Weights of a small GPT-style language model, trained from scratch on English Wikipedia.
Size: 8 layers, width 96, 3 heads of 32 (1 for keys and values), MLP 192 SwiGLU, vocabulary 1024, 0.74M parameters.
Architecture: RMSNorm before each block, rotary positions, biases on query, key and value, tied embeddings.
Training: 158M tokens, 9662 steps.
Each number is 128 + 32 x the weight over its row's rms, rounded and kept within 0 to 255. Layers, rows and columns count from 0. Numbers have three digits each. The size before them is the row's rms in percent of the matrix's.

# layer 5 MLP up, 192x96, rms 0.18, rows 174-191, columns 0-47
097:094099099095157094109110099178148157132118161128146095167143108118182127138155117111150059125138157144169153132100188101142174078033155146178139
097:109140116089161123108127138196104136063113089098186082160085124163117138126116050118135177142142069118163065151117108070127181138157075123142126
104:134091130177067127154122086175094149120100186141158145102154139152136066088135138126103101176086103098078117131127135146082096120089130128108127
097:105119122113130103196117140122049095136111073144142185071144139139132145107172145146143078136110152159166157112119145106122079102173113108114094
088:122092158107079084096111091146124129092151131080129146191071192122122186090165131126130189149099085112123135115157097061106115178108173144136151
102:080152146190104127180166188114120111126117120127107160103150044135103090078077167136132095099140135097107103173076092100126159099125160155186137
099:150153130073156136127150147120159123127179154074117160110126155075179107095141136181169083142145083084094114091117150147105204142105052077136178
101:101133123016137150110168158113147150063087117158119149057126083182117119128130169115103136128138173156160159146113084159121074110076110195140143
092:126116133123154112148113119186143150146129177157124185115139171117149099155147114116153059136150160140137156128121105089136124137173144147116113
098:114085125100151126127123130150123102166124097091136147135143119128145183115151162177115108129112061154129097108103110168151187072121105106125123
092:136190133132175159125119106108126118120117146151088180164165121163131140143175136173096155147077122113119134125133148179084149184087144098085091
097:087148171106084146131107138127090158140157151182137112127157156120128139107144139145200144106111130156169194085179145115209134113105092105164128
100:150095142114132152111142169174087113106082122105097156132122129158053117122135158161128182152111181091084130141185078161112154116109129187176074
106:132113159065125071074080160204158171083090177179098174120151137100097146130117137145154122143116156134097152111081125125135152139109145074125123
089:111157105155050135171153147128125172060154124088150157140164100108144066120174149150101100108050101102200153167146139131098153166083143124131141
094:151136137167152075158140057134185148120108090093136143155142151193141153115130115100158122124097115128114160099063144113134154090127145174078119
107:153136129114122150155207114129113117155221118150160106120189131113097106180145150150177103148153122154184146116087096095138171185153134132202145
095:127163173128122127171095127148099130151161150067103122148163089121113105097153125117098108108184102150167111137088109127151130152142026127112157
# layer 5 MLP down (transposed), 192x96, rms 0.51, rows 174-191, columns 0-47
099:134161099143096120133141104170196094148155130149180178115132138120131193111160129134178166115121043097127049139115162120156138082117083126071182
099:093103187082109158112093156116116104079105127139186089133081163129133096110076117110140103164108118107172122122139123117149205085149077098131106
101:183145106102131128098130117086083106158096097139044129127136102118135121143099095059110103119142189125112048083109125151134173112154149072094111
094:164162118111189178082132156098118078088164090083129113130071101074163124165200149079112126131157155145068141155154113123156133084114072171116053
098:118133138139133096129144168099177132082100160110213102163154169185137136106132146105159119150150121183099162151118172103141128149178186071147163
105:089118175108081076098131092145110166165122147142091100108117106155131124123031111144106173107086128139120166112167129139131121217144169131078149
102:137108060129165123113151156127123124169115158101132114087138132140103058176071114163147112152127123163091150190154153106153182125172160129154153
101:088142135083127137118115146149106086122101109161128121151048113180142099124147108162111019110197151125127158102109136096162166140073107186096080
094:103105087108154097083177141165174166122114088154131108074136107144116132125086154099069139054058061164128166143123141062130131136081134140089089
097:131083147133115168181144143108163116102106085164107061121119140182109113086119094185174109098117085091112144124197138118110067115113160102137131
097:151135172116055087107134114081131081140142155131134134146137169132126089127088140149146158189094092179158088164155136137113100142121111132105070
103:116142152108076164110103122155118116124122132158161120145141163110121151100226169145106121106151108133128123120140136156211120142123158166130171
107:148126064147130098104120146208102132086146124097068161167106163165198078170196071200112151168186142157150125135136145127102124190060119136113178
109:124150131155124042139069084127159130128115103139105121188141107104140115150080087118129142128110128089135089122106116138137189101103175125166097
091:091107156139072133113074102168114140184114141119177133136093096185120060080185103108103163090127152090163075029145153114118115136083093122093108
097:125101149101117114114166217117137110110102127035107195121152158117125101120184172126139106125185165130137097142135106145087093108155047137147126
110:135172090153165152068143115164083115102105080124128121166111128140106162152146206148117083170084109110203145134106125027173131139189143120166129
101:096086163161203141198134146112162131123122120116078139140115145107167069105175115122185078067095129080196156145117123114158137095090090103104095
# layer 5 MLP gate, 192x96, rms 0.181, rows 175-191, columns 0-47
106:187152124120139094152100124142093152076109124141113130172096192166076130138155155141104141135154150093140159090089122114135076165148129115139166
100:095128163060143114200123137122152171167109156175093098097060093151173130131125136178118132092092101116106112173133140002142129148157201097134122
089:128164114144129113139143075108092117124125150121140096117151107127092189098086145159072096105055145117150152180137117109124129163186102109140075
093:106132144092115165100087115077114120048120140138178140118126093100106183129125121099102095125131142151080103151120123099102164133070078118100161
111:077159061112136155139101104142169113075180120151114152095142115129104124148096093167114112090098150116126110123063137076142156111100092108110179
105:101112141122111165062103093128068143137133104118091184138192134136174174131095131145106115084156154049110113112106132112113105113115066094115123
102:129154160147133113182100167117162170106150113134148142135135096128102132140134167160115070133126181177109128122077060137121132088107119169131063
100:108137095152195107100147084077107157156174135129154111149125156176129146166145170146111183131051090097187120121135124120123109133146157112134196
098:133106115166110120146135141094126120152126120161097196102139100144162101107088151172107096088142137109171086109120114150119174098155109099124163
102:117175127140116137186175162107092150160166152074129134107138073131121123122109141119108110158162147170105126135119167116118146127133064137157082
094:099124119126092119131149132133157057152179217156166105185132122126115133137121124118134119093110145170140139121118125169153142124153148055131116
106:138112168154108134114133090146123093158138101217063114103103107106103144131099167204150130143092163107098122131070077053188150169137132108118155
094:115116107114128150133177142138112129188162089166221101193117111128143116171139181142175168106076136114087109128139208162106221114154151101154131
086:074145111161146171179110108100161105100157160118092097117178145131098088094200117171098099091106153154132179129182091169109143141108092143169145
087:099076165098121135143102087130134155169116076084145134104097070214150181173132108129150140140138150162138131094114131073121118169108090151103166
109:167137177080066099111107141082182109122153145173138090130146098120096139138123158136132095132143170169115168145145032157166154101140110114142129
095:112148150136152122106123156109138130110167140067145112123117108138109158226106182111149131162156104153116173128182071095123111141081162139150108